From a checkpoint of a small transformer trained on Wikipedia.
Size: 16 layers, width 160, 5 heads of 64, MLP 512 GELU, vocabulary 604, 6.03M parameters.
Training: a variant of Muon for these matrices, 10734 steps.
Each number is 128 + 24 x the weight over its row's rms, rounded and kept within 0 to 255. Layers, rows and columns count from 0. Numbers have three digits each. The size before them is the row's rms in percent of the matrix's.

# q: layer 4 attention query, 320x160, rms 0.173, rows 161-191, columns 0-159
# k: layer 4 attention key, 320x160, rms 0.165, rows 161-191, columns 0-159
# v: layer 4 attention value, 320x160, rms 0.16, rows 128-139, columns 0-159
# o: layer 4 attention output (transposed), 320x160, rms 0.139, rows 128-138, columns 0-159
q161 100:142106097136114102118107110140113125084133100159128108131134108151159066169102110139093162127103124112089125118139113096142091127124148115099121131090134093101132157140133167166104174151160117130134114128139129085137115162080160155184151141117144104108128165121141150143112138155125138160101101100129107141105173126099112111104122107087137151161115129067173130123139116130097112167156183139149177140095110117112134141102113131141165151145133104115111127150135136141115141125161169
k161 106:160166127160139108066134113115108142112088102162132107108152134162140135144113145122113105155125155122138099079126108144151131140151131100119111158124177082120123121119158138140107108175166117132113096127104113155097125153120156143085121103124106168149095127123126149121140109095170117165121131085135114139094149128113130136119106078144166098110153129123159153142105159143079127103113127112160150091124191152152155161127079133122138124121128137116100117131180131092121132180108107
q162 108:123118118112128129130133124154115160127119111120122143161100116152134151120155083127151189118125135128106086140164142156137119122134112127107100112146165152110153132157126133118113148149146106138160123105094155133127076102116133142161108124155108094091122151143174155154097118145117128129121120110093130119091161096114136133113101170129135143084132125142114132108090138171137067116110066134126122189086142075084173137162131166097132129161158126099148152112167140126140093160140148
k162 104:153190131141125111135159112133111152101116134128074139164153147178120157123138076115134108127167141127110109122131147138123123084087150128162174149121121149112146155134104162103110081118157180134128122133127159134117110137091125150101127082169115117070135104160108160164114152068158123103131151129153123076123144121120148133088129123164099114114136129142108116118129134151130106115088121146134072133136122114109108118144100149113128162102141146152129124138185114132120148175100112
q163 091:107155127104138131126126130139106149126137131132149138134114129138102154180078145130142114148144149142108112110149162112143153101132114134132100120167144079119163096077144114110128090179125148136127119106151139133118100144114060177159137132145119123128132076123132125174148167082108111160123089145113144108119117142098173113128139143140146116123159102107122126133109127122129101163120152146132157096076146145090135134120108120170128207077096093131124157116103091151108142121135091
k163 092:175114117097137128102123175117072118118168150126178146095152144135122128131087142098096111140117123140150090156126136162120174103144117158172147141170114105109129128106143136124170159154125118118126110115080134152117145145128098137170144140092112146125141147107130149108106113131120128090164075157099155082131135113110104081164100134078107176139114136107134107100100155103127108153154103105109117155167155124110112158132150101110145127113138162119145116140148137109116117134074140
q164 096:177116153112162101157124075101081190124125127101138127093153151138118146108130120157125110145144079109118138161132140142133134116180129129099085172104101143124139123135146139120141123114123144118154134133134091132106168128102122156112116080136147113183173097128124059116113099080111118140136147117121146160128130126131150147128167120103104126136160138124078120133119087160111118127127120138125113069149140113112135135131100095144105168121106132128163129117169080125140183100134135
k164 096:138122122148160109147141132104180124142109134074143122104149148103129132142117119136099118122131135104125127167080098135098158107119098154085118135043114100112145089100118138120137136122110115091123129089086140130173145108148114153104157093125119098092148163121174125126116124151092139145120119152086186115153140130136153124135150154087167131132116144078114133136106111162141152139157132136108177150145129087128154149099112112135103169152109128146185125137153121146141132134097139
q165 108:133079135162166123105103138168145127146084154146117079141109123108149103106094125109112127132098140144145108148128160146114153133129115116124110100133116196130142183124121102108101120146167148165109113113099101165097092122106117161126117087142127114128155139137148074157135135155106116146165163107111173158127128163102129141140140088094124171150153115164173098154147136108107133134176125136134161128109149140095121112143111118149086083125111109156118126124123076135141111160110127
k165 110:130119110119119098126142108135164158167092148134078107109107127116142170119093112149148110122135121128110142105136154101121135132134151132138122139119156131128131068107133194105072130160087162102120141110099119147147109114078101127099121134088113135118152118144146099118160174109141145110129120087148183130140119138158127166086129137140124184082149146129130160112143132141174106166163171116101147117097136150119130121131099168126129137162103088133094135106129110175111154115145137
q166 098:136149186131120081110134110152160123132124108166125174122114145084137122077138150124127108098159166129144132113092145138118164136142136129153079106130137145090141124126148087137149139126113156094130134154135138126160122110177145114085120133112109167140128133138137155123135089116150097103121135178081132117116157167089119116109152097181136140118167110089164107148121173110146114079109121079138152101138095145137116132080127105143126090161142139150155101131153135117100119098113114
k166 100:144108182119087135122130079115120125094116146126122144122130156126132172150068129140122080121142079109149158110121118130136146105143129156163145148141154105137088145160118147140117129153073120150086095152170111099167123101154153118135183112134101086151144147135121101144150098150132152090115123114160075122136125098133131150154172123135134117148108139169135164163126095099146136107099120113149132168107113155163136149090132137105112121098148079126112123136129117109134134118181115
q167 088:145071150134155112138106088080077140141110083118129144150135171134156107151122132135095127141128104112141115121092115133177126171137155101136099098107148155129119120133118132122116135139128164177142088133128062134107158119144105109108137114150106116123167090134076113155157092108141123153160151180141150099155094123158123120133119069124142103141124102142101112131117108163132162133150135111150115134166148089136097126162139169125098088147142141122113087151099135138112122113113116
k167 090:127162144104147156104113134123115106143159097130125119161098129128132119136128116152154137096152154129145164113101122090088115136154140146157089152106142097104115078115126097118116145110083167084124154103154120109161106127153114107139128154120125154139172132118163147091115122142127113128114115141088128099186109119097175113130118145157177133149110129087133109107129098127166085109143113137098152100163147126120126130106170129122186117136124143131167165161115126138102141144195175
q168 112:147098146130118106148124099093122119138136149130123163119117105152105144107098133104131137121121117110153191120142118137101096156159117126125135100096128143161105112105125085131178127118140170128118097137163136163120104135115115130131127108111083097129106122135121132149119125139195133087147078098155146120144105133135139109141139184132105096125104109111123133151147150139074135152142166080153176138151145157088077126092116131139161178090148115138119097121075127126131146165100165
k168 105:091106197196155137153108157116084157145177123130090075140147129123145089108093155150094104142155129141144146136161107114130106132142107139134089105098105082129105139145145140084132155169110132151116129179144118154133103086140101100138123125123140139082131152122132174148127106117138124124122134163121124130129133153133114108135109144096112113104131157121108107093112170074142092142167125150105131152132140151106110144148130167088148126161123147160120118147141080145135143108116109
q169 093:152144149129130123129149120111115160107120130147141080134124121172140154132113099136093142106104178086132174119106128149124124105122111114094145109107068116094144114130128102099111093124133174167106147075129139126122123160112096130144171086154132103142120115132122126090107123105125129118173156131142132127161121104155099122115157137099103113140152112128114122131195060151134123102075136131167134105167097150129138138153141119147168135166159126152125157152189142153115115114120155
k169 111:146174127086146113149145148161151104136150142088103147115122115108136127081140133118090128147142137114111115114103133066122134150159122135123102131116119109117088077147134137099107107138166131114128127096145159176144105120123127099166143116164098142083105104167118111148118141153098147149104151143086169116150146168124098118114140126134134143116109131085070161101120104149123149152151088172116109137108088141143137113165172139176127124138105113134157146169187117139117101108127118
q170 097:155166147192101160128163115130122075143117119113153135144108134093113091157129143128121135110114106169125119123144122110170126162165131141161125119090133135123118161089130124143111133119065099100147182113122121098141117144164154119115141100066154092116124156095090177137136149103163121108160150103084114120138112144103104133135120121153115152113152138124128118142125155136131129109159139125114174102129139167132126138104158136066142122143100131147147115136124160120148120053108109
k170 108:107111157154126100116129132105149118140067112100162123126138056160088129119110108151117117109126158146064144122136122152140104132162115118102116136133171139177110148138156152128120150162119142130106138147128120145162132141132110124078167167137109129157077141136115107104102102151122163142115135099113108117110110123121163158150135140137172075134148114148137144128113097140109142141096146117148117142134097140107207156148142102109123117128090110148083125163124139131083102135180125
q171 103:122143137132086120132118121146127106126093107116128123157168118124133138105110140111126118108148139140109090107134103153111138115141167136153131135098155105135114130094148089138112112120116111133129163114066186113116088152124116112107171140151111139132099185127148073132095137119172119083148109137168082158112179151163123092152117155160129135136148120128152140164133155180149129148081093136121122115144113135110165126132111122127109060142164109118123146135088136163128115145163081
k171 099:125111132116110115094122165196119104149097149131135111144120096119139093135137157089156119144155129190065141100144126098144101135099177126155111117097078119128103126106129168135119157114165118107105133105143122157139138134112129121123146142125117098121111138114115080164127145124128091112123163127141172113115133176137148141133159114124097103099092117115131175152142145115128132130151123049165135116156140153116143088137151149110109106106147113153128162136132149125179177119133155
q172 102:102203147139121149131161120163124088158118151151134137109132175130117129145119086132160147161158105136069143149140135103103151169163106139125100090132144111129162150087104073139146104094127085095119161128144131130122151143165128101086142112129097123129103123147094128138130092129146119079144129105139140132140147148090154103113119097157088150133147134129134111155140184100117120126174135129133167095121107144126136095092135119139144128143160112086153085124093121125118154114108132
k172 098:122112143144056108109120121102124146198115145110162150141158115132105115094107119162130113117131129163098109135113095161119134119156099107118103165120143137132151179119082127153112140150095112132141127136091144152144148126144144087113158136119117087139121131089136123110109125143139116111116108141144093125135114092154141118155109164147115117136165140115187160139142131140110132166155098103129077147144048161131159145111155118159123080152164140083103112130129114174134123128126115
q173 106:126124126097114142196133159136142123143097162096158123095143111134100125095139118108140158142106150095120143118136120105078126088114166119096125110125132103136147148114124111201120107135121107117116167151159123093114138131163100124161101121165145137123130064152159122125154155124108140153179112066172093090148124138168142157111163121115091153135150108143108114093143112153113148136137163114167094146110143131130128123123127093143093131088151124095111148146131111135159146094115127
k173 109:141135100125132096189164121123171104166106109080134116156168102151121082069126139121126159142126104153152117129155103110123121149106131149106147172113095106119130125116115163181139148125127105124131152128114154162132149119123124110114099148140149101088156090120142081129174135159115096188134061085144145109132103100152115132119137113107157113134138133114142104108120135122137125142127147135122128154105146099107156126096105123107112143175157168112123172150118131145135088110093160
q174 107:168136151104134088107156118124130129133133123130130099100100110136156148093093164130116115149149124157120157137122169138119125113091152153095135135150140119082118121146123113108163152184159155105097128146132158138116099111121101114088128103190131100132143122155134122166126125158136155092132086114145138174119196147131120119135130134116148117116114127144086107131124104172088113064139134110157141140127124134118105121085147088135165169114122150118131145144116136166197127109083110
k174 115:131138107149125086140149161136117096135121077120112137085131146132118076093125133135104119154182127140115139103080156159154134124112120180167135108119113103161118147156117150111165116166112145166112107146144112112119139087130121119104153112142126097114152123183068117104089152143110144107141125130158137112119165157157104121169145147157112140062109126103132142103109097176126110150126127124139128142110110156108155135141159119126161118137123145108091121125116120152164188153089108
q175 095:159120108133066112093131137116140112129141122124132147152174120133087105155193182136159152117143108133092117088119074145107104131099145104142119138139133119114137125110120143143128094129121195120156143148130133142100142121099112096111150157100167122116115107117125165140105164130135116147092118160171136098122153150154144133139121132113105110151121102102080150129126134144132125102084113094111146125127100104148141123103137142130111118138153117150124135166161167087077127086205132
k175 097:140144166112136127143152118149126113112160132112141104156121112093131129110158136146166164148151084126098125125138064161121114148097127133165133110133077089122135096138130128140132136155077119172110127125114123072111092142141127138137155149136121145142123135116140145130095077161130153173121138158119115101109148153050106161161120128118116148133159096141139117155135141126126142118081133115123151108118121149171114136180129165092088131109129119149152174118086138096098110116181116
q176 111:115172105125146123097155174109119093109103124154112145094156130091100113092113090150155117096199137093133146142116147162122116101176163115126139149190121158139157150134167129136111123143155146076148124140144115164144145147116141155130113077127140131115114151123170162145126096113156098133094132131120134106133150109147104122083115096136145093116147125144113122112110138103138130061103134118124097113092128146110117187143121163114170151109124106137096151111142131121130120167116119
k176 111:111091163094059178133161121140144143113104108076126163118168140113123131087121155138135151093143144099176095163159087111119103095114141106131155117121108105189158113131139111137168074117098114119112153144128108110160151151111164144157148086112094156115150142127110208116137133131140105140105129169158125119143128141150128143126147114157125130098151121118102161121112107127115135088124112106125126113099128142138139156113124139109160091130140099127133115144172152139116092120139129
q177 096:122095137109146154181138135145144097115137111136093184111093156160127116120115124147161150167075121156105124122138113097172139131179141143121080103120134122140151136103145126144119046115120110174111096105113107102124123121114119112147154143155164164085138141166145116132137096106143142111101095099149100130126149100154082107133138175124119108143129176131099136149141098117125130147156157160161152078104115131140137144130151128128141107131156111133132108097129135092078108152120126
k177 100:109129155114123126103103178117108123099128172094167155146126103167124142158167130142094128129115164150141153119164090129136123114118120124143182150120142153123141097095154072125118132134166119098105115094132128140119128109136152091128135136101077139112142139129122108166140112089156134142132101125150164153123164075144153115123156136096075094149110188133145105109127115116131068103151147148174118122142097111132134116120107095136131123147142116148151096123136161143109130144055117
q178 098:145132107124101129128153099125128140123141144137094098134148101159134117178143109090158124160137153139119172142101135161114138187127124098114126100132111153088096132168113142140122134099138101084116152118179153070106137154099119110135135109105093149125133114166119094152157106137166143074174123121170146167084145124111139093140112123125142154158085092138159121150138114151125143146171101156109112138136100082124125104124097143154104130115171147121128104098144151085131143151148136
k178 101:077161090117101134115102112107112163132161113156120125136092113129114075169157118109171149122136124118110142146142110127135111153125130119137099171108101136082127162143105111150127141120100120093131158122155137105082163098127121128130146109120117163169103116135135169108115171146128158108125151127144135150113152129102153125134111106151136157122125118142150174201147146156124089139163122161132162082150128139109091122093135152182075113121135140133103088091131085141135123132089140
q179 100:108119092142127112092103144122144100132101088173115121094136074154097108146156124138132149116096104104120142181177114104100129108134125125139110129129153153139116139110089140107134152144148162124104158115135118123080112148102146129136165149103173106144119089126140138132118142161139115138105121209141123117170120134140123130139112107126130102117148092107145121155197175106127130138129146146112149107113133125136125133102143076135134142093127170115100072147099137165111184138093144
k179 102:066133141152157133113133112142144122116124093138132123084138075131127113161159141124149146122090099110113133165135134149113141099153112120139087099148140102168116096128088098103119116195103131118143143147124106151097095161193158133130151140107153157167106102151152124125097071152153109106103126132150085114152157149123104140149101157137116122154126131078097107123117147137117124123154114123130126102144121135123132136151134174095161119157171146080085147103138118133150146122158153
q180 087:053163135132140110141104110143108131155123123070144160151127112158116119070169073146127111183141146176144105109152079126147112128165109096130140093149175119152099087112152117133121092132129143152129110148098087144134115087121116155133150131146131123089124164120119098102124113137142144137133130113136121160114115126095119123145140134149101102154142094161148145147142133143139103147094133139111109168162112144131156099136080152087114110175146132110123115148103117137160114175117118
k180 092:116127135123114136069148127128114119149177162122139142160157101114118125135156146103094126137115133162135114149125135078110104137128176051141138106112151184119120105109101156130106150117104130092083140151123124180144111093158121114119099099138182124079126197089148129145106119115160142124116119166117157150119117129148114126146133161173093096108103109146088155118159129133150106141143146105127062153122105121109135093134123139127141138120133132133134125136171129116132168123125118
q181 105:117124131144146068105135132110139115131137102120142094106117111145123160141097147150124178130116102107120153122151143115131116126099122149090130117116115124123136177153128148067151210147155130162105086179132115143133101133115148175139110145155135151130090110127163162125115125154100093140138134154103116090073134113135107115135181141091142098098096138116163152114121117151117082155099143133110094157120170117117138133140079126146128144109123132124146119091119112172096158122157114
k181 100:156128114179151147150138097139126119093105089109162105083134146165152104146117130116136129161145091127150133110101113133140142122151119139099139079125150118137123126139149153081115103121171133134196059156129121151108121163124124170151087101143098156088114132161152091141128148110114078110145128109104125143143164103102106134096115135146158157147135103108150117143105143129174111098142115141131118133102151112101083170130097133108127171139102127110139125131116084097136148159163144
q182 097:181145136140142118132158137122159129117128151116148098126120152137102111111071137122122088125110147180131138127089166133065098142128121132126120161092150110138104129143129110100098133137163096149080107120147144161169101120135176133150115122144128156114109128089156120123134104132153110154140129122188120117114175158099117122116161171142112112129131106109128158111133152105095139100103185093132167077183129117190127121114122118110115124127157149143134107145115119153110143107092100
k182 097:149132134132132138123142165089125094132106117105157120085126118122143166086115126129106092140158136155120114104157107134111118171190089123161098122096171157136122115156151121133093126101158091100098121179144083146165119098141133160172144145105155129108137127083111149123130151117145135141149132118169140151153147127129119128120163084146099111083085099114162153117123123124097144105099131142105116163094112121166135147108124160126086112116107127123146101112132133139148192137095095
q183 089:131103133159121131141117102137113140138126114085164114137087132147147134121180093136141131108093083126123113124117140090147083155157110159093116133142157127112117153114108143175118097149105103154117104119147101148122129128146095157130142190119120099123153166129113101096096135114135186131175149120139124122127127134152148137170124142109135122089109100158072171160118114143136128132142145133117144170132099112161110114119142096117094139155145111104093092145091099138200156111104097
k183 101:081156115191164055109133121144122112111155087124128120128141153136103098156183098154122150107146157121099102135059114128098138162147153164101085097131159124156155138152104131150092149126118107128133128111146081135088122110162116146105149179112179140120146157175152111117114145124131130150144127133142118098111124116114124105124114162101134111121106135142115130118106117116140112159133154126107081167125107110133117111145186118128151092117146109146099149154126125111129138170120127
q184 105:170131087151084115111090124170128170092119126100148160143127100110091120099136128130112133121131110135112121136130124136138128100171164083149154144135138120129102145137122173138106081108110142114176138163138155133101114113117145170136155128101118107169166119146126180125112111122148107122090082114117173138108129135131118121149131139115144157147129158121102084142131101141095112155096110124091111164127111136141177163106161171081138123114105127081115132141174082170113117123109116
k184 104:161150192148143129111132114089146160125152125107143148144169108125138129184126091102096143108134141137111098134112105164125138107087109124123133140127125161116156120092125170097118078102122148160115122122128094121156146132115160146124125128125122134141127135123108124060136113114136159125085127104135147118106149131099143144164169087118134128104136126128121113111112139126118142144096162102148140095080149038120166166145128083112130180106162116178100161140121155127138136113137116
q185 099:116112101152114148141117107133140126147124144107167180083159139110152123182119133145124107156138117137110136096079152127131159130143112115136125162165119132123138094126115132121127148129075135127111107129085146110126111131134143110110160130115109139131173112148126114129063102148167130114111066151141123144123113090132111158129135092088176178096083103134139124126147133123100098109132165151137123160140117168114117150135176115156167077151141134111096127160142115182070143128134112
k185 102:119099117182097103120121173093106086163155136162113142084133164087172124144100091121158105180151164129072164069108154105082123147131115136131113130155130106132138129128124158081103132144156128127132127099164106123119127147141136136155110146097114176123116132120124101118139108184106152136106126124159149145131097164136128120106128085106124171141159153116122165184116092155106109139142116151121103107137102119152132138146158103101126138108124129099115117147100128117142142136152112
q186 094:120180139133095128135126124171143132140102138139111134118132131125121077166131139113172131166151126137124185110117125128122109101165116143120128126135077121117157072142115098146099126117091135095137126100124154119085090145144124135119166106148152110131139097146146113179086193088140140139090120138136103129160158169135144125148121146127119132080141105111155089146128179096125097104132130117171143126140111162118086141145121133125090161136146080162121083117097111156152128119119106
k186 088:129118109128141074108119129103133080130092150169087124098152146097143093150123102134085124130097117126116124158113160110126102123137153116181126128142119114156130147114108156097167168160121093120095165134150118131121149135127106085150133148123103159125119172153181116102089095113146112125107091172154127131114118114146150122148154167111101111087136116128132151173142142112096105159125074095165154176103148152134114161141150129116143119122157138124163138113117160143088091133118147
q187 098:128134148124123088129134170163124162105119111143103078121086111152097138107152131132131148147097133132135089134171125111091108139149108146126116128108137136160120160101161136115114127110083106124139137158148100153162153104118155148123161088153119163123110155130129130105119079066109133186123112131135119140103080150096095134118134176101128135149140140147176121125142117115122127157056084148127138152111160125133161111135114097086141148123123118092143128173175143124148131151162147
k187 104:131170168102152111145187080128120115115143153097138083138121117144131144181152134114141140145139102143096093122144148145107129115128149136111130121092082151099121092089150118152137103124143091109140075125089136107174129089087168138091152115138131149110109105146114133149131141121137131102145101150113118147102115133124073103117120147094147106112128151092153146076143174138162126133101137147131113135127146098114112156145081123174127168150110114162170141140156143125121132126180134
q188 099:145115126143147151205139159140094086131148121169109090144145132128119138127118126173129083146100126128152134168083107123101096136119116111122102124148150128135122147109119143119117095128159159130128108187146119155118136128123168126115135161134094112130082108143131115110139083085119113138155135147126091125148150128113151128122102129117145145173136141127043136088132126131137149114194108149144134087113111120133171150121112121130111129085124122122109136094138089157159193135127096
k188 095:107093098096097144110104129109130096132122138080163120123085132115128138128168171189147151087106118168129141118083098127138122123129069151155126109104112115122155146131126156133104123091090134127127100128085108131125157139136147160141135121081154136146132116155120175133134096106124119118133113109106150087140147176159108089156169121105138143105165157107138129128132150152159109151128110152102155120136098138129167159097175166173112097133152125142134110153140107152136151169102131
q189 099:151075129112131151096156111115120090135167128042171150110122125127121086117123188096124159121140108149141140125099133131159123129140164122102114129109122101135126129165125130108130142131129139133138133133044158156131108118120125116123094105144091096122128152119083144123093146144121115133118130087109138111127150131134159131120156131163141112157121130125075136123074119173120167127154188145132170127152136127120159163111147177128091122148138139158127131126112092127130152093089113
k189 094:136104129140127146067162152121078100175106105122148170138149124157158098100097140132093143130116144170134135118122094137180101158116125094166118122118105128128165145117133154103090173101137151175100122176128094113146117129148107118085110132119087125161145116134124128123130138112142121141101165137103144107115120145138175118144126110127113106130105080113118079133107110174123148134159160143081138139140144105104140155155142141105116162117127158108127114133094118113130175115129061
q190 091:149110134083147135135142111111127192112169107138125137159145122115119099093102111139129122113146167127140114144124102160111134099134116103106146175102119113143112116172151146110108128147136174106103166127077152127150174160073118120108131139127077088092143152132116104112115097098172122117102118136166083146173144110174155166109132115114133083110122112114110148133114136182168182117076132134129114124149136102127089108147120136136164126123141153110130125139152123151142111152119134
k190 097:117151108137112186116152162151116104143174080163104128151117151099147158127158157112102139127120147102148126123115141147106119096117144155143107115102066133087124103134091099198145137100155132116113158131165110112125148085144131117143141088126111135131129135125108160143127124123152110127127171096097129135123117163142136091134130098133112100123067127122095141137112139140089126119158056169130144103158116131119113120106155155129171138103171133092154141143134120153101158089111123
q191 086:142098158138113155136115123157166130134123143050110111144128143127097140176092147093109123099147137119127108131088118107121098142094127109143166135121117122137134141157177132094095143092136106142144115089125145136160127155112139148168074138105124124122130147087160119107107132149129112116122152128131126106143136111117083141125153122082114152139118138104133178120115165109121061144127172133166176166134096125130151155153164122168131136129118070177103116151151100137125117103119104
k191 090:134141135166156148118136158134120106185118171148085109113096174134104104108143083136138097140152144152098150126154166085112120138125156160128155084140151122141120133133173150119117137114178141082108117159113111150095111145075126139162094109117123156107122116093160116152109090179133107159126181169103133161103158100121128102076134094112131167112126133121141125142115171160090156129142133141095119143123140117150125131104143125113122123136119125139153098133089135095112106102129104
v128 116:169137150109120127157157135117137097053174121077139159147150086155139129125172117150114108117113093156094163127155094089121083119122107120119128185135133114169105107111112135143098115158116112166106136110144103122156123145121147141137156124107120096095155119123115084118160193127117199145092115116152120163104123164157116124149114103141155128151119141092148116135110114153166102122114145107132121151143115135097139121117106099122102170142122124107134142113103111144151103124150152
o128 106:113142150144100125136115130109126153138100125170114154113125144121132138113113150121133110173158180141120085110135144119162145119139143130160106085131118127081122126112150163131120159090139083105200127132097122155097094102149124090152102153154125137167127152129119120206113089126151072104131135138124108125133126139111090113106136122123135122106129123167127149109102159070095126154133086177155116117110119122166121114136168121135179145116157128104145094144137157092109127106128101
v129 105:133098193113105163149102120113110140146116114127114193130118145130173121103112127139097153118117195142087110110123127143117118141151112140176131116127106117104162187142190116131112135114111165111157151119108087143104155119135131143152127090148110116198156136150096132103122116128162124141127135121123112140068140144133144144111089110152102138164104135089119139122126091117086123136122120074112107080131115136092117119123137123122131137160135157128107120140095104139157147127173148
o129 101:148180125108128135110153119127143135097109129124142071133176126121120105096168109141150116132135095145174129123152144136140171088141143137097149126149132103159129080150079129098092117148098135154109145088150136118147124156120131105092107152133136143085117096139174152163139097143124101107127136108119141156153119117150127133124158128133183134123173124167104078144161131125143125109100089128105086142160121112134130128137157149170154075089145124124078124136129126106080127122152091
v130 084:112069112152090135128103110157143110152126126150099106109152121092116138134150151149121153126101153167173131123107126160109146132070150109155133122060103107098132116147164123114149099095133121124108138124129103133083145083165150166137136152139092153166089134113115145104131142185120160113107084111148125069113125131140114156124118102134123148162093122134137162120167105144151123114156151127118096116152133088153133123109130122179140152151149130125109115120154104151102130140178158
o130 081:105141096129104095141139081132116111111145130123143050150090106123166075121125099116163149109126109125099100113132121082132131080183145132103136116151148144144125125169136079170125107148120152148145110128097152102153124133120151078131100111102128092143184134127112165129157139117134138127148129107129164175157145129155138106126129121115133123130180116154124132113137180130118116120123115119134147178149136161073140117132147160073102107101108147116134141129136137133166131144088142
v131 100:114152174096122141142127086120085116158130111134149114146113130097157152100137127130144159139097094122129156134099140152125146111150140129135081160174124130077105146088100114100123093106162144151106130131107177130169121147110101125120112124137133164126142108128100124075122145116100092152117135154127133129153120124127131132136174169113171145124109140140136100146109148118137149106117132123163127064095156139100144115169164116096111126116154160124151134132143190146081158082161081
o131 097:115160125081152157090088170120152165115127144107090170122124143155102105173163123094132092145164143121119103127192125121174086144107126165123137139115124115138153127115136126120153129116122119148104164149134131126081104170142157153090132150107170143102118166134171131149152102155115168145105097124123115182102145082128111140129117116123103103119143114121157134154154106120103113159105139095093126121150149104140124137135062103154133102122088106145144127132088127138122100129145140
v132 105:189123103103153100143147123174152100122091127096141119127092115149094125107136121109135166116125103151187123155125124124116186124107103082082115090131118152162133097173156117146084125121083148132170155130139129081160145116111100138172086154127140103098117130112112129105141147163095083131138130107134101144142092122133121107171135130127133113097149135142115168146116136112120098118137139133114118125132109108126152125169138183113077132150116129146138146134119155158132152140081148
o132 096:100080096125144121092087156123120118111107135155144153072143113131129146108125152099116079114153113079118120132134164141152117154136076155109137161116130135118120123095098176181156112116160131111148103118078151137118126161084152092109145094135096157145110133153113137153118147116157166103122091158113152117188130121126124122138117088109134142132117120123158128132111075133124146146158128141157158136134139156138105131099126087132116112158149141106120150114162133154165125109163189
v133 101:103078121099125127173154132111167131113133103147184104119084134117107092116156139098149114119159127114134131143159115157138105165139155119091132189105130143124118115125184122161151114129171146125166162109148107094142126134122133131116146175111117127149156091125106116166084135106106114112149116156122120108147130148086095108139133119136138162102140131087109118118104123141143098110169123160121171147113097128143107140078098124164128109131166150074095133130146100116125143130119188
o133 099:188093125161133118122114163143105134148140145104122095114159139125152134113087102137113130117091167134134091121046146092103146131096100131116122107143188157129125114126130153095140116153147110134116066143145137130094161098158155128162107131116104108135129137116116093110144148112107089097131127104126156113139101117145108157125112120141142146142141093190149132135144120148154175116121166117121176119137168095150117134131153118089129138125129086154138120121142079135153182151119113
v134 089:140127132115148145088138089144150126131125121133116093130149106115127146152135163080119117093134151135125094124079140123147121123146146122105131098114111151095183140126162160135118121140131096125129111120115102094131114105097116125083153125144162124146099116089115127099123128139132094075123134149099130145128090158123178075121139134121155126169104084162142174144198102157166140153106129143099126121137069147163155152139124148147109092148105084145127150117130127154150165157161161
o134 089:144093099142135103127119163142107154131095108108135114112147149111109122104108111156112164100130104049131157129141135162136145139142099104104128161150158153160137119171108114152116099077122164103088135135166136104151149131126085114148118087094104149107109144127111162187155134140131185169143131095132148083157119104141112156112135079122107166091195160129114101133103158124124111131146162144118149106127151136114110147137137130115092152124137140133132119104110127130101118144103106
v135 108:114175121103126157114115124108112126094150109136136137141134098122148125136102119124143160111119150151121121104168095134128095160123102177116129144155084097144126115140113117139157140109149139182114110083138106194160157177151162152102105087106089149145128151098119152096126113105100111156135137097121109148107124180127110122163155124102103142168123119089103120136126111174140091082104112099146128145158080128147165144130112097143136122128129175169105132107142168154110129140137112
o135 101:157119157074158097124146156110125147115101139121121137147105147087124126111134102135153057169139131163118064113149120164126135102139154128142134124099164120113109148120123133119151106137112102135135150128157162118136128104092085132137121116158185164126141150122155113139163130159134156116115146111160154122104139094142123120138134142127124113104127167180176155078151175111140157189099127113107093108089132145134124101138133115108121123129121121100152103136130131125098083068129099
v136 113:115149112168127167155122128172119128089130171085176156179144116105087126145139114106129115111115138153167092108086112090159123129130157086124119083116120130197170109123136108162135098113121122098118136135131129117103173155082119159108117160127102084115171137139093092107136145139097143135116118144138139138143105119109152157158140111112085118110152142118142109149123099133134093109126095150108158129137108152135159139108111137110103112149110138121129138140159113162104175165114170
o136 108:173085127118142075132148131150147131140092130160134096094108157147119116085115151137116136110106136102133131147124152159094148096111107131084150178124132141103101169106151143137134189098131144116147133116109128132138090118165114090170127088145109139111103126129124123122133133119176111145176111089114125136182135151107076085121115125140157168132146108147153129134113155102115135177148149143145170149133141097119073141136121135160126171132119123106102099127110133132168090097129107
v137 105:089155105142133135111142158151095087097174159095129133161173087134141131105122131143084133187177102149131103149144139142146147116157123135099080095136085137136124140138107102128088132130155134162119103144145115139141126161119128176131129100112121128141074066114120108156164129102121156122145129119151155095145129120136092168149158112140110159160095130111104132130153136134098144161102121104138143099129138073102109096133103156097137160140130132156145137087170119125142113115122099
o137 097:108154172135100142153120125106151131098122124129139094141107174125133119162118122127159101141138122097123109148168110099077136121134134129175147139097108129110099098137144074155179164142103150100160141130132135115146128124154113096085143142110127153110157166135150134118112135161124111163100103129143114145086151155115144066124097140077162129137128124131129122126106148078140140146144093158088137173086126175147111120089101131159100124123107109121108087132102142144135148173135167
v138 105:136179147110122094146125143100137112143083131136116098128129101097131137134195119101079082125138155126139181108178122099171117095159145147101145125154100135096134090146110106113138172150144146123135172144122156122150145151085077151074169120107123121109154129133137142123146098153150125103115157140173126137079144132123102075119146160120135124120160133119127112103143099126160143150147132123135086115088119156120159160123135105131115081110129107126172130100135136124116123102135142
o138 095:125149080128136148102120156112128162111172140111127173130092107170143158122073103151147126144152114108104134139119126122123101186136112100148132142110129100156129141133154123123125097110099124102087083133144091152145103127175156118120131126134167178113122138162113120167115102113122132156114152106099098151129150125109133112118146107137093146116071097138118110119116146143127149113103146114125153116162140150117135102121130135125182176159153188090103126170092145135085128136129071
v139 105:121099118138146108114138151092109139080143109159108118129105131157146159144114115128110139141109109168139116114126085118133117190132145155159124135125084091172159139159142121133102111124146133182110113113134112178118116151159117163149073118135155068155096139127128110103072126107156130144103154114132124135105106145141118095101125144111099089146116128174088139144183117130125096133085129144163127123176104141112161114111167126134136086127156137142080148148141167120124127116153111